config = dict(
    n_layer=15,
    d_model=192,
    n_head=6,
    n_kv_head=6,
    head_dim=32,
    d_mlp=768,
    vocab_size=2979,
    activation='squared_relu',
    norm='rmsnorm',
    norm_place='pre',
    norm_eps=1e-05,
    positions='rope',
    rope_base=10000.0,
    rope_fraction=0.25,
    qk_norm=True,
    attn_scale=0.204,
    bias='none',
    tie_embeddings=False,
    parallel_block=False,
    extras=['capped logits'],
    init='trunc',
    init_std_qkv=0.0264,
    init_std_o=0.0,
    init_std_up=0.0264,
    init_std_down=0.0,
    optimizer='muon',
    lr=0.00893,
    lr_mult_o=2.0,
    beta1=0.93,
    lr_head=0.00566,
    grad_clip=1.0,
    warmup_steps=0,
    schedule='wsd',
    decay_fraction=0.693,
    decay_shape='linear',
    final_lr_fraction=0.0,
    batch_tokens=[16384, 32768, 49152],
    seq_len=1024,
    doc_mask=True,
    train_tokens=135200000,
    steps=4297,
    dataset='wikipedia_en',
)
Each number is 128 + 32 x the weight over its row's rms, rounded and kept within 0 to 255. Layers, rows and columns count from 0. The size above them is the row's rms in percent of the matrix's.

# layer 2 MLP down (transposed), 768x192, rms 0.0274, rows 37-89, columns 128-191
size [123 107 134  14 181  14  27 143  14 135  75 169 130  14  22 120  20 135  20 154 184 151 174 103  80 152 103  29 105 135 175  23  20 107  24 186  11  55  16  31 149  80 139 133 168 168 119 129  20  20  74  19 151]
[[172 151 141 216 168 126 166 110 112 136 143 150 132  65 124 116 125 137 132 145 125  33 105 117 184 104 172 141  98  84 127 147 180 119 159  69 120 123 120  90 135 145 121 150  76 134 146 146 122 145 139 169  90 105 150  72 127  84 131 183 126 106 191  73]
 [124  71 123 130 122 102 110 121  79 120 109  99  52 114 122 147 110 136 137 166  57 150 125 154 117 144 147 124 107  86  71 119 135  84  97 126 166 195 113 128  35  72 185 119  84 116 103 180 168  97 128 144  94  76 109 130 169 167 124 188 126 129 162 153]
 [127  92  55 133 118  95 152 157 172 104 130 123 142 137 112 139 147 134 118 144 136 178 196 133 150 169 138  98 176 139 115 123 141 111 118  98  91 136 105 178 187 148 113 150 142 102 129 162 141  97 186 166 135  90 182 161 133 127  87 130  51 108 116 129]
 [129 162 161 182 134 105 133 107 105 183 125 139 143 219 127 195 191 112 177 149 116 139 115 141 107 109 112 168 157  50 101 159 175 149  98 140 180 115 153  84 163 146 114 146 127 115 116 108 139  76 132 152  95 170 190 104 172 126 123 111 134 139 128 140]
 [135 111  96 144 105 105 142 138  29 150 110  99 141 133 135 155 129 124  91  87 107 177 144 147  87 119  47 106 122 130  89 141 202  90  95  72  85  79 172  46 110 153 128 147 150 159 185 142 130 192  97 128  96 123 115 148  94 140 103 137 159 178 126  85]
 [133 146 159 153 118 163  69  88 155 183 159 140  93 170 185 158 194 128 102 120 134  93  99 139  98 122  87 129  60 127  95 168 167 151 153 142 106 101 131 101  49 139 126  58  81 160 122 115 100 142 129 137  84 111 147 134 115 176 124 170  82 149 169 139]
 [104 167 153 168  87 192  72 100 139 149 166 149  89 134  98 137 164 212  61 164  71 110 152 137 133  95 118 136 106 134  71 146 140  74 115 116 113 135 140 105 111  79 182  89 106 118 155 132 121 109 163 140 130 153 142 133 150 103  75 138 126 147 184 134]
 [ 80 102 115 165  80  89 103 132 161  99 125  77 135  61 151  86 105 140 175 127 193 157 106 101  90  95 145 151 130 142 102 191  76 136 152 113 201 114 105 140 165  77 140  31 153 121 101  68 146 109 115 102  83 174 131  90  95 123 161 171  90 106 151 140]
 [123 125 133 107 147 109 136 123 149  52 125 113  90 125  72  86  76 167 102 123  87 141 110 170 139  98 130 105  97  89 134 192 119 131 141 110 129  83 155 159 108 154  73 121 167 129 164 124 128 109 128 116 106 100 105 149 109 108 108 188 119  96  86 181]
 [ 91 106 144 166 208 109 131  92 101 141 124 114 128 163  95 198  92 207 105 159 132  83  72 156  92 126 148 146  83 147 157 129 190 109 160  65 169 123 141 157 121 124  63 134 130 165 127  79 116 143 149  88 112 164 132 104 178 101  97 126 151 125 136 110]
 [118 132 108 185 155 105 100 117 128  71 181 139 141 115 108 167 111 107  74 138 125 168 139 116 136 107 110 111 142 123 169 161 137 172 126 190 115  94 109 156  96 120 118 128 135 162 148 120 146 114 136 148 155 167 123 107 102 140 183 139 169  73  98 129]
 [125 132  87  93 159 140 160 128 131  80 123 103 113  88 151 150 180 109 171  85 122  75 181 158 144 104 171 162 140 129  74  78 113  86 121  79  83  80 170  40 119 122 144  85 148 121 138 146  87 129  71 117 167 179 134 107 125 159 138 119 156 148 151 120]
 [160  83 122 133 162 105 111 123 175 126 152 142 128 148 146 120  74 106 125 154 102 149 140  97  27 121 157 171 175 144 102 148 131 162 135 162 123 127 123 164 111 163 113  52  84  82 124  80 179 154 121 105  33 107 135 144 139 141 122 164 161  85 124 156]
 [133 143 134 107 125 149  95 132 160 185 105 111 109 153 113  98 125 142 127 155 131 113 150 135 170 111  82 119  78 157 112 111  56 114  69 135 133 149  93  98 159  93 124 102 105  97  75  58 135 194 139 176  95 159 158 185 127 150  88 227 128 138 167 142]
 [ 95 116 159 104  92 176 124 187 136 133 135 171  98 159 144 206 139 109 136 126 154 156 105 143 120  98  94 107 107 154 210 141 158 154 174 100 140 110 215 112  94 102 101 153 124 161 176 117  84 112 109  90 168  87  83  65 174  95 156 137  59 153 112 175]
 [153  99 158 149 121  71  70 144 100 126 133 104  97 106 146 113 171  99 172 156 142 148 103 129 168 118  95 148 187 101 136 129  63 119 156 138 127 141 170 118 134 128 151 109  89 218 175 137 180 166 110 159 137 172 124  81 100 132 135 107 123 139 187 105]
 [101 147 167 155  73 143 127 151 141 128 124 114  88 140 113 142  96  92 101 180 160 117  52 117 108 128  79 149 176 108 194  97 169 210 118  81 156 142 163 146 174 137 140 132 198 101 172 133  59 108 137 105 191 172 115  83 117 145 146 106 119 131 105 134]
 [108 134 166 147 113 152 182 139 123 113 107 103 160 136 104 180 138 106 126 108  86 160 113 122 110  88  97 127 206 107 106 111 105 111 101 139  95 129 130  99 128 155 116 134 156 113 119 123 101 151 159 129  98 151 106 110 118 115 138 153 133 137 113 122]
 [106 166  93 191  68 157 174 117 146 192 180 135  98 115  50 149 140  98 115 174 150 139  69 181 107 126 130  93  80 133  78  96 154 130 133 102 102 126 166 113 106 142 141 127 155 167 111 143 121 111  53 127 123 146 116  93 140 159 148 155  63 115 161 101]
 [130 131 137 147 137 138 121 189  97 131 125 121 103 128 157 149 140 128 115 168 211 106 123 112 142 128 126 188 111 172 110 110  61 134 148 110 113  98 120  70 133 109 102 220 128 102 126 111 100  98 163 105 117 138  85 141 149 170 146 155 215 161 119 101]
 [119  85 156 201  88  57 149  88 158 169 132 122 166  99 132  99 142 123 119  94 153 126 154 129  99 121  65 150 117 124 100  83 192 134 119 138 121 115 125  92 161 189 116 148 137 125 121  97 115 149 117 128 109 179 116  82 147 116 108 113 174 160 152 192]
 [115 107 116 134  69 104 127 152 162 166 126 120 172 132 128 143 167 126 179  89 138 125 138 143 135  86 134 149 175 150 141  87 149 135 126 129 146 127 190  92 106 136 146 110 147 174 122  92 129 130 161 102 115 118  95  97  61 120 120  94 141 119 114 112]
 [105 138  85 124 164  67 146 164 169 128 123  69 125 122 161 173 115 120  89 147 130 101 117 101 149  53 148 140 167 205  96 118 108 149 102 107 127 177  90  90 163  73 141  86  75 136 153  68 148 143 140  83 142 149  69 155 176  81 126 127 169 144 133 146]
 [146  79 115 148 103  62 129 121 154 119  94  81  99 193 153 119 186  88 132 142 151  59 143 134 130 143 165 127 142 164 112  79 134  88 128 146  88 161 148 106  91  98  92 164 111 136 131 120 141 109 119  84 104  80 165  88  76 120 113 131  87 109  89  94]
 [105 110 138 127 107 147  86  96 108 127 173 109 113 129  96  91 149 139 102 172  88 154 137 174 123  72 119 110 120 117  96 110 114 142 140 154 160  79 106  88 120 156  84  84 107 128 155 112 180  97 102  76 142 179 167 123 143 124 150  74 149 133 110 124]
 [135 138  66  49  71 134  76  83 136  79 129 114 125 121 137 166 104 137  65  87 153 138 131 119 150 170 142 124 148 187 147 113 107  88 139  83 133  62 233 107  54 115  68  96 101 163 197 160 133 120 142  95 108 100 117 110  96 157 101 131 120 160  92 130]
 [213  59  88  92 133  87 114 108 151  74 101 134 173 133 151 132 127 189 166  99 116  50 148 119  97 117 170  83 118  98 163  94 136 135 125 172 148 130 173 108 125 140 167 137 142 126  86 128 123 147 126 163 173  78  60  90 122 113 128 105 138 159 149 107]
 [135 153 153  81  72  95 138 136  84 112  62 107 127 109 151 117 177 101 130 106 171 125  79  40 136 136  56  85 154  91 131 136  89 119  93 202 113 135 157 134 122 113 142 117 185 107 118 103 155 137 134 143 138  98 152 108  64 148 112 135 170 116  92 167]
 [108 145 134 103 176  96  63 129  77 142 116 113 101 122 118  99  81 133  97  87  98 117 157  83  92 114 144  77 110 165  96  87 127 152 190 202 186 134 138 108 142  94  96 108 162 145  72 127  79 112 160 132 176 151 126 161 129 150 152 164 135 154 118 120]
 [154 108  73 164 123 111 127 132 108 143  95 121 147 121 126  64 155 135 123  67 122 123 126 131 170 147  61 117 102 120 159 124 133 102  80 142  61  85 171 105 110 116  85 170 140 125 149 124 147 127 105  67 102 136 192 169 134 176 102 168 133 142 114  81]
 [111 149 160 171 120 124 130 145 139 191  97 132 138 158 158  54 108  88 159 101 103  97  95  99 139 122 114 143 109 147  74 165 167 125 138  97 172 145 114  65 117 145 201 186 117 149 133 113 109  92 158 120 166  91 131 130  68 100 152  62 109 141 145 137]
 [136 137  89 130 121 123 166 114 169  97 159  76 192 130 119 127 107 109 167  83  65  79  79  99 136 100 125 143 106 112 170 129  99 132 146 112 103  92 146 172  53 132 119 148 153 122 105 126 128 177 120 104 144  98 118 101  91 155  71 150  93 111 107 101]
 [154 171 146  94 104 114  96 167 147 131 133  95 132 166 154 168 191 120 184 213 115  70 127 164 118 117 153 131 116 150  98 118 125 110  83 102 123 127 127 107  96 158 140  80 135 151 182 167 203 152 122 116 124 187 155  96 169 115 147 104 152 110 118 112]
 [127 101 162 115 199 116 155  93 124  77 120 139 108 103 147 113 183 107 200  80 164 116 129  97 139  91 160 136 160 132 149 170 143 150 152 150  95  83 192 148 137 160 123  83 130 200  84 191  93 120 129 125 171 130 133 120 209 137 166 172 155 106 128 175]
 [116 137 102 165  74 167  97 131 167  85 120 131 105  99 143  91 186 107 145 116 163 137 150 141  72 187 198 140 136 162 150 116  75 140 168  67 135 165 180 119 174 141 100 118 100 141 132  75  98 141 147 107 125 156 126 164 141 129  64 169 161 203 129 121]
 [124 171 206 149 140 150 125 111 110 104 134 105 126 131 102  97 126 104 112 175 140 136 132 120  91  83 116 134 161 134 119  98 147 181  78 173 104  86  78 128  85 105 108 112  95 131 150 124 117 115 141 176  94 151 118 170  92  87 178  98 145 155 120 125]
 [ 62 117 131 153  79 130 128 119 125 185 196 103  95 143 133 157  98 156 149 150 106 157  88 136 115  82  95 153 119 158 171 113  77 139 108  96 116 101 111 123 145  76  82  79 126  98 153 125 145  90 152 166 118 132  80  67 151 173 153 124  92 149 141  65]
 [143 117 116 147 156 128 141 114 112 138 104 136 117  89 115 105 122 170  95 153 168  85 156  99  59  92 102 138 142 113  93 150 174 168  92 112  92 130 148 133 135 142 126 143 108 139 132 101 165  93 149 175 139  84 160 117 134 115 165 181 125 139 145  90]
 [ 82 145 114 174  81 104 142 121 159 132 188 182  86 121 109 170 151 132  91  91 116 155 188 163 158  83 135 112 103 180 143 110 121 135 119 104 168 120 156 132 149  92 130  79  69 186 133 153 141 133 114 151  91 185 164 149 185  85  72 166  85 133  85 157]
 [167 155 124 153 159 146 134 145  97 104 101 108 114 129  84 109 130 119 138 132  87 136 112 130 153  98 122 161 140  88 118  96  38 101 104 144 133 123 181 178 150 118 129 147 132 119 136  98 100 121  73 151 156 152  91 182 132 195 157 181 111 168 122  97]
 [ 90 135 113 104 115 119  49 118  88 143 124 126 111 143 124 174  51 148 112 117 132  78  88 196 103 131 100 159 100 162 158  76  48 138 197 113 152 147 148 112 103 101  96 113 161 138 164 129 168 134 126 116 128 105 128 109 195  86 147 171 164 176 166 128]
 [111  70 108 183  80 141 112 103 114 171 125 115 106  96 128 119 149 128 217 142 127 145 131 103 163 140 137 100 122 124  74 123 101 121 101 137 125 185 117  74 108  77 186 130 117  97  70 127 146 117 148  85 144 157  95 104 129 146 148 142 167 154 176 133]
 [116 118 186 113  93 123  95 101 189 104 136 141 194  98  71 163 122 150 146 127 168 120 122 117 170 122 108 173 168 172 135 112 106 133 161 104  91 138  64 147 167 142  85 135 144 136 153 164  86  66 105 114 132 150 142 181  95  84 100 177 108 124 121 139]
 [134 159 180 125 167 118 146 131 172  97 129 151 131  97 176 116 135 131  82 122 133  78 123 100 171 111 161 168 109 129 107  38 147  80  67 128 158 170 135 101 194 137 108 134 158 155 132 142  82 124  84 166 110 100  84 172  63  50 119  81 139  75 146 104]
 [160  95 139 111 106 142  74 160 119 177 185  93 183 123 154 124 174 168 147 143 123 194  95 127 134 116  94  96 135 145 169 103 136 171 128 125  89 125 125 141 105 146 100 139 122 138 129 118  84 112 208 165 108 174 146 143 103 102 151  81 112 143 127  91]
 [167  95  90 164  65  32  78 124 102 162 133 135 156  92 156 183 134 190  84 138 128 112 157 117 105 140  88 176  79 117 145 103  63 131 157 128 117 180 130 122  98 170 107 104 107 114 140 211 128 151 147 144 123  83  98 103 121 135 111  84 143 130  87 113]
 [133 137 158 152 157 112  94  83  91  98 114 135 170 100 113 124 231 130 166  74 111  94 170  98 174 102 104 125  83 116 109 143 132 105 191 128 121 194 112 138 130  79 109  90 139 163  90 124  92 110 117 154  87 147  84 116  89 109 114 159 137 127  92 164]
 [130 139 107 135 143 101 107 185 156 134 172 127 120 140 107 109 115 114  85 157 189  91 122 102 168 112 168 113 173 133 158 104 136  92  98 150 119 130 112  74 135 106 133 104 121 150 107 136  85 127 101  57  99 163 144 167 176 151 107 138 113 201 120 148]
 [155 184 190  80 149 109 136 155 107 148 117 155 120 122  99  88 166  88 157  98 156 145  83 117 105 137 127 171 104 136 157 125  93 156  70 117 153 123 160 120 157 175 163 164 142 128 101 114 140 133  77 140 115 165 125 140  93 123 116 120  46 128  86  92]
 [142 152 125 181 137  94 190  98 136  83 107 123 168 184 159 120 187 173 135  96 100 116 113 111 127 175 144 103  79 129 130 108  51 119  56 129 113 168  90  93 166 181 120 155 115 128  87 125 166 127  97 135 145 182 136 121 134 126 106 152 183 180 115  78]
 [120 160 169 135 107  99 102 118 191 122 111  92  92 128 177 165 129 112 164  98 133 101 151 111 147 164 102  89  68 148 154 128 135 160 128 136 163 164 102 118 134 147 121 126 129 159 119  81 155 148  46 110 137 153 137 111  78  85 123 161 118 128 163 185]
 [116 190  77 150  89 135  89 107 158 151  96 144 135 123 138 165 116 129  62 126 147 137 110 107 122 107 160 121 128 131 146  94 129 173 145  79 154 115 134 174 110  97 132 160 159 133 134 162 153  91  98  92  99  67 121 143 115 157 152 125 175 142 112 115]
 [150 146 145  87  78 161 107 125 103 150 129 155 195 134 124 137  80 122 145 154 167  79 160 107 123 105 158 178 116 152 132 111 203 143 175 169  88 106 118 115  88 151 138 152  78 136  83 104 105 143  77 181 185 111 127  72 110 182 185 121 170 102 104 109]]
# layer 2 MLP up, 768x192, rms 0.103, rows 38-89, columns 128-191
size [132 144  16 171  11  23 148  13 112  80 146 116  12  17 122  11 111  19 122 139 138 128 111  77 185  95  21  74 121 186  18  21  89  16 203  11  59  17  30 146  62 154 151 172 168 117 138  20  17  84  15 145]
[[122  64  68 109  98 146 159 131 151 124 129 150 148  76 106 125 121 103 160  93 108 141 100 160 112 142 161 146 108  91  81 110  83 129 176 100 147 146 102 151 123  71 156 102 163  99 186 106  92 141  59 118 179 142 179 151 139 112 146 108 130 162 104 125]
 [129  80  73 203 156  47 144  94 156 100 188 113 100 148 141 145 115 120 160  98 115 107 135 222 215 149 130 100 137 132 196 147 168 103 112 113 109 130 109 149 153 116 157 158 100 126 130 126  94  96 109 184 142  79 220 143  93 137  94 108 106 166 127 135]
 [102 118 120 175 128  63 131 104  79 134 136 141 130  74  77 208 140 186 134  98 107 116  97 135 188 168 115 140 147 127  97 162 117 186 161 194 142 139  96 103 123 174 140 137  88 175  52 151  83 186 140 126 138  58  99  99 101  92 120 169 135 118 141 101]
 [128 110 161 145  92  96 135 117 133 134 176  99  69 187 149 136 113 107 103  87 101 154 107 101 156 156  64 126 107 151 163 174 186 113 135  84 133 119 161 123 159 167 158 112  62 135 178  77 119 118  74 181 116  94 171 194  68 128 103 171 176 192 145 138]
 [155 163 101 146  79 201 164 132 112  89  83 107 152 122 143 140 107 165 186 124  93 120 100  98 125 118 146 151 135  77 192  99 167  91 122 129 106 142 143  98  98  62 130 115 110 101 109 148 150 104 118 120 164 144 163 152  98  81 113  21 129 101 117 140]
 [132  94 130 151 117 156 120 176  89  77 132 147  97 145 129 136 112  95 129  67  93 134 155  72 151 176 180  54 182 118 111  57 118 168  69 129 134 169 128 156 179 145 171 137 127  86  53 117 131  70 170 128 128 108 114  83 187  77 158 126 144 114 147 194]
 [111  79 115 126  91 116  56  60 168 155 137  73 149  89 159  86  93  88  32 123 122 136  86 170 136 130 141 109 119  71 203 151 136  97 165 124 123  75 126 190 155 103 125 130  98 110 107 108  89 137 135 157  97 160 173 131  98  55 105 164 117 121  89 186]
 [175 123 125 170 106 147 135 143 130 106 139 127 112 140 136 180 121 118 125 116 146  85 134 138 142  80 122 118  93 168 141 104 103 139 155  72 131 167  77  98 122  96 170 148 129  74 161  99 123 150 138  24 187  88 165 175 151 133 169 144 155  77 111 136]
 [164 112 118 118 188 154 129  89  96 134 193 102  84 116  87 175 104 135 143 126 118 107 124 158  85 162 198  94 127 164 107 116 138 118 177 117 188  99  86 158  67  94  90 139  81 217  96 102 107 120 151  90 128 121 186  81 107 112 136 116 147 137 123 130]
 [120  24 106 170 146  86 158 114  87 135 171 155 157  77 139 136 105  79 156 154 145 162 188 168 153 183 148 136 154 127 148 169 146 142 125 120 121  82  95 159  75 167 143 120 171 143 143 127 129 181 156 166 158 109 182 122 137  80 145 126 147  85 142  91]
 [190 106  90  98 142 130 158 148  92 103 127 132  94 136 148 119 157 111 119 156 129  67 125 190 114 121 174 106 151 165  90  90  68  83 148 115 143  98 189  98 141 131 139 185 145 128  74 112 125 104 115 108 203  99 121 150 163 128 100  94 146 128 129 144]
 [165 127  97 138 125 113 100 232 191  78 162 106 155 177 191  70  48 138 131  95  91 150  41  96  98 227 142 162 142 133 160 113 162 140 161 107 108  85 104 172 147 134 125 130 119  74 183  73 162 127 154 121  71 108 158 188 113 130 133  90 178 108 122 140]
 [131  99 178  75 103 110 148 115 186 104 154 124 223 128  98 131 143 147 122 114 130 132 146 150 167 176 168  84 123 123 131 117 174  67 150 112 102  80 143 142 167 102 157 147 148 182  89  94 150 104 131  19 146  96 115 155  72 113 140 141  98  94 139  82]
 [172  74 133 169 134  76 108  92 133 177 118 193 150  49 112 146 111 163 143 166  86  98 163 100 103 108 151 104 148 164 131 130 120 100 102 159 170 153 208 180 123 110 125 154 160 113  70 158  95 121 135 114  89 167  55  61 167 136 133 101 132 112 102  61]
 [136  86 106 134 112 127 117 173 162 151 136 142  91 112 132 115 121  36 113 101 133 100 122 133  92 158  96  82  81 161 175 170 142 144  92  70 157 188 165  83 139 158 119 139  55 150 113 101  83 189  90  99 161 159  42  77 125  94  93 139 163 177 154 137]
 [168 125 104  83 166 179 107 124 148 103 162 150 161 131 167  94 130 158 140 137  22 171 188 114 111 148 112 152 114 144 138 188 197  95 153 157 125 157  93 138 154  64 143 138  84  52 103 124 130 126  99 121 102  88 124 138 179 101 134  85 150 136 125 173]
 [149 145 161  96 131 146 153  77  93 115 162 116 147 116 113 116 108 123  88 116 119 149 126 166 118 169 146  85 162 114 179 130 114  74  75  89 163  97  51 123 165 103 165 112 137 106 153 125 131 168 130 155 154 114  87 144  52 148 135 170 146 135 126 125]
 [ 51 114 147 103 103 141 141 125  74 148 167 205 102 182 121  93 113 132 130 145  99 152 130 138 109 147 148 124  85  70 101 197 130  82 175 141 103  71 109 127 111 111 201  77 112 125 141  99 110 131 128 160 122 147 187  75 124  95 159  96 105 175 168  86]
 [161 122 105  90 115 119 145 137 110 114 142 179 211 142 159  90 112 101 160 114 184 129 127 144 139 138 110 130 179 123 167 152 112 106 162 100 124  96 101 100 109 108 135 180 209 144 137 114  94 138 149 152 129 105  82 163 118 123 134 137 189 131 143 109]
 [109 121 173 153 109  52  96 141  84 185 138 104 111 127 140 110  96 119 127 103 129 138  87 108 114 143  97 188 161 131  92 152 176 164  97 155 141 152  93 115 167 128 145 134 125 155 142 116 100 131  65 159  92  84 173 114 176 102 107 105 134 120 117 174]
 [118 113 115 120 119 163 127 163 151 134 179 148 174 136 158 117 119  63 110 112  85 135 154 182 214 173 147 118 113 141 130 132 166 147 193  76  94 141 155 173 105 107 187  82 150 154 138 126  45 179 134 123 151  66 133 136  84 138 145 121 123 107 122 120]
 [ 71 107 101  74 142  47 184 173 155 159 123 143 131  59 179 116  98  98  62 156 122 122  77 107 120 111 150 105 162 114 134 112 137 106 119  58 160 121 121 123 131  74 125  62 145 168 116  87  69 106  94 114 105 130  81 141 167 127 157 112 174  90 126 145]
 [152  97 110 131 146 112 138 138  82 109 115  66 132 198 155 180 174 124 150  90 162  88 125 186 180 106 153 104 109 109  92 143 202  95  96  89 147 169 140 136 129 129 133 149  81 208  95 146 112 144 149 102 131  84 166 138 130 149 108 136 105 107 168 153]
 [116 115 107 104 118 118 118 119 108 190 152 143 148 116 175 102 114 135 182 112  47 175 113 144 111 151 145  90 180 113 132 175  54  74  98 110 156 142 184 135 144  94 164 134 128 120 132 116  99 155 102 110 159  93 164 147 143 129 154  83  91 200  90 108]
 [130 142 124 125 177  95 126 171 119  98 125 139  61 117  97 135 132 137 168 123 124 117 107 157 151 168 132 174 122 153 158 133 135 205 151 141 104 141 209  84 146 132 154  64 108 113 151 142 122  81 151  73 189 105 162 117 144 114 115 195 155  87 134 102]
 [196  87  93 111 113 141 109 180 102 160 165 112 166 130 124 147 127  97 101 106 130 104 166 171 201 129 138 121 171 114 120 117 151 166 175  67  92 175 185 179 127 111 121 178 124 141 121  76 183 169 128 110 120  74  48 112 108 108  72 148 102 108 104  97]
 [109 114 112 113 139 162 130  90 162 139 110 155 104  97 126 121 113 131  72 164  98 164  91 113 101 115 156 100 152 144 166 152 181 106 159 117 135  73  96 140 145 114 124 111  93  84 166 137 170  97 144  87 107  99 160 108 138 162 137  85  93 128 122 114]
 [124 164 125 100 124 149 101 166 138  92 174 124 112  77 136  90 101 114 104 114 103 123 145 121 115 178 177 139 129 137 133 119 153 114 169 148 170 148 125 106 146 141 148 139 115 193 148  93 132 133 151 124 163 119 182 188 112 126 162 152 156  89 150 143]
 [184  93  93 140 153 123 163 190  96 119 142  99 170 102 189  63 159 120 159  53  96 158 158 137 169 128 144  64 140  93 129 107 113 175 109 136 137 123 137 207 163 108 128 168  93 110 122 154 144  87 137  63 163  72 174 147 117 201 107 140 158 123  42  98]
 [123 143 108  94 111 115 116 179 172 130 124 144 143 152 137 103 113 151  77 146  65  57 130 126 135 122 122 117  96 124 104 185 192 118 121 123 113 146 130 106 134 108 142  92  73 177  96  81  43  87 114 149 175 102 155 135 150 127  79 137 147 150 120 169]
 [ 57 101 137 162 135 157 203 112 111  54 168 115 172 113 109 100 114 187 105 184 137 133 125 114 152 144 161 136 128 125 125 134 136 149 165 112 133 144 124 129 159 173 104  99 154 149  78 168 127 103 159 101  71 102 108 196 165 137 135 182 121  92  82  72]
 [129 165  91 126 141  87 148 143 109 116  97 135 155 146  99 150 131 107 108 149 100 153  74 146 136 131 135 137 133 157 126 130  72 103  79 146 203 135 117 156 134 114 144 129  83 100 209 169 138 156 103 148  85 141 126  90 155 126 157  96 116  90 107 162]
 [114  81 113 104 140 172 137 133 153  55 143 102 160 104 133  85  63 123 131 137 132 102 157 151 126 173 133  96  89 144 114 167 169 161 129  75 103  80 112 120 136 153 181 118 109 117  96 102 126 157  51 130 132 139 119 119 158 124  93 122 107  49  90 139]
 [100 127 119 169 115 177 155 198 107 147 132  97 118 190 144 143 154 140 140 131  68 127  83  77 137 122 102 116 151 125 118 199 144 132 122 105 207 124 174 111 181 100 127  73 142 120  79 146  92 127 139 139 146 185 100  97 175 162 139 102 164 141 196 100]
 [131 136 172 116 101 111  43 164 140 153 175 106 121 147  41 113 115 150 112 156 156 162 153 105 125 137 135 135 187 113 180 118 216 116  84 119 154  56 105 133 179  98 152 109  87 103 129 120 126 155 113 158 104 125  96 135  64 144 144 130 157 137 121  93]
 [ 91 171 147 126 195  94 160 134 137 102 134 185 122 116 102 107 105 117 111  76 106 138 124 106  98 131 176 152 141 107  68 126 117  89  48 120 147 100  88 157 146 122 139 135 115  97  89 125 174  97 116  91 110 171 137 167 137 110  86  79  89  59  44 143]
 [206 106 132 151 140 143 182 184 156 139 158 117 161 153 185  97  98 102 119 113 105 138 160 183 207 202 215 140  98 161 131 152  90 148 141 147 109 136 105 126 124 123 132 139 118 124 199  98  98  92 118 106 114 121 186 139 115  98 146 170 130  98  65 122]
 [126 121 193  94  90  69 191 127 166 150 176 111 103  65 115 141 129  75 104 115  68 128  90 148 143 128 175 127 102 164 170 168 178 118 122 169 102 156 134 116 195 160 121 139 203 136  75 109 122 152 116  74 155 128 105  64 156 133 123 125 178 127 142 166]
 [105  92 147 131 145 160 131 118 100 121  83 103 124 105 129 114  71 105  98 104 129 176 162 149 136 122 100  96  89 129 148 172 154 121  89 101  78 107 117 117 152 107 168 131  70 142  81 130 117 147 170 154 232 127 125 136 185 193 146 151  50 129 154 197]
 [129 104  43 108 163 154 100  76  51 153 163 160 178 140 169 123 107 112  98 174 140 110 123 127 113 197 144 116  97 127 124 117  53 123 159 139 133 166 160 172 154  91 167  51  98 136 142  88 132 131 109  85 173 125 117 182 100 119 156 139 145  99 151 133]
 [ 93 109  85 139  95 127 148 141 113  96 155 112 177 146 123 103 125  95 201 134  90 120  80  85 147 149 156  87 152 139 127 145 112  82 136  76 129  73 137 140 129  86 162 154 114 136 145 128 132 118  71 137  90  96 201  89 123  81  83 115 115  94 147 109]
 [152  70  47 164  84 136  97  85 127 165 131 103  74 140 163 162 144 144 103 134 105  91 126  62 145 158 120 115 158 181 170 121 200 119 135 156 166 118 164 114 160 166 178 146 108 127 152 130  94 118  97 135 114  92 210 169  68 109 106 138  97 164  88 192]
 [148 113 115 127 162  81 134 109 121 181 102 140 131  53 121 114 122 165  54 110 133  90 110 158 145 122 173 112 118 121 101 126  82 155 131  98 157  89 122 154 139  71 150 147  94 159 144 141  76  81 102 120 151 138 129 107  64 118  41 165 133 140 132 156]
 [155 126 138 113 115 142 111 166 167 137 201 162 114 197 153 166 178 150 134  92 112 100 147 163 130 138  88  97  97 130 166 148 122 105 106  79 157 161 112 106 188 132 178 158 111 144 170 111 118  95 138 131  97  60 102 145 103  96  89 114 163 123 148 116]
 [181  81  27 152  50  82 134 145 150 173 191  96 175 138 163 149 145  99  75 114 167 133 136 113 143 135 121 119  91 128 164 125 127  64 109 156 130 215 116 115 165 145  95 116  94 126 144 162 110 123  63 128 181 139 130 150  88 124 183 103 116 109 133 112]
 [174 107 162 179 111  97 139 147  66 148 143 132 149 101 178 146 154 158 190 138 135 149 123 168 177 181 166 132 133 179 135 173 141 115 190  70 166 158  75 152 104  98 192 152 131 129 144 124  77 115  73 154 130 114 152 136 115 146  89 119  93 153 133 170]
 [111  64 103 115 110 125 159 145 151 149 114 133 131 159  63 105 139 103 115 118 157 104 135 103 114 143 172 120  97 143 176 113 127 110  72 139 137 156 129 118 118  94  59  88  85 157 186  82 141  73 112  91 130 138 172 127  52  99  74 118 125 149 110 172]
 [134 117 113 101 158 137 208 142 102 121  98 151 166 127 178  63 162 109 136  98 102 185 123 106 175 126  77 125 139  96 100 155 142 114  82 174 164  91 152 189 156 142 167  92 112 124 145 100 130 127 122 161 181 133 217 127  82 108 104 102 159 123  57  96]
 [136 151 135 121 120 124 153  85  87 152  33  99 143 156 139 113 143 155 165 171 111 168  70  95 166 126 186 117 155 138 108 120 123 112  81 122 163 130  92  78 135 128 139 145 120 152 139  96 114  98 165 137 109 132 135 187 124 119 130  98 109 124  94 131]
 [130 107 127 114 130 132 103 135  95 119 157 155 154  71 127 101 106 105 137 133 117  95  90  99 147 147  79  81 150  98 136 101 141 122  75 106 176 151  95 157  77  97 146  30 196 157 102 149 103 163 134 138 123 139 162 140 120 135 148 129 139 131 143 186]
 [123 167  96  95  64 167 147 131 115 120  95 138 121 108  96 164  99 130 117 123  79 155 118 142 123 100 144  70 162 109  93 197 156  95 130 112 121 189 137  85  84 143 119 134 126  75 158 153 131 158 134 116 102 168 137  90 108 133 136  72 135  98 116  95]
 [162 128 161 123  61 127 137 114  89  84 168  90 160 110 106 157 122 116 160  97 145 119 129 137 114 204  93 162  91 118 143 148 223  94 135 158 106  91 111 168 143 104 166 128 156 158 134 130 110 142  77 194 153 122 188  98  98 123 126 150 120 106 136 153]]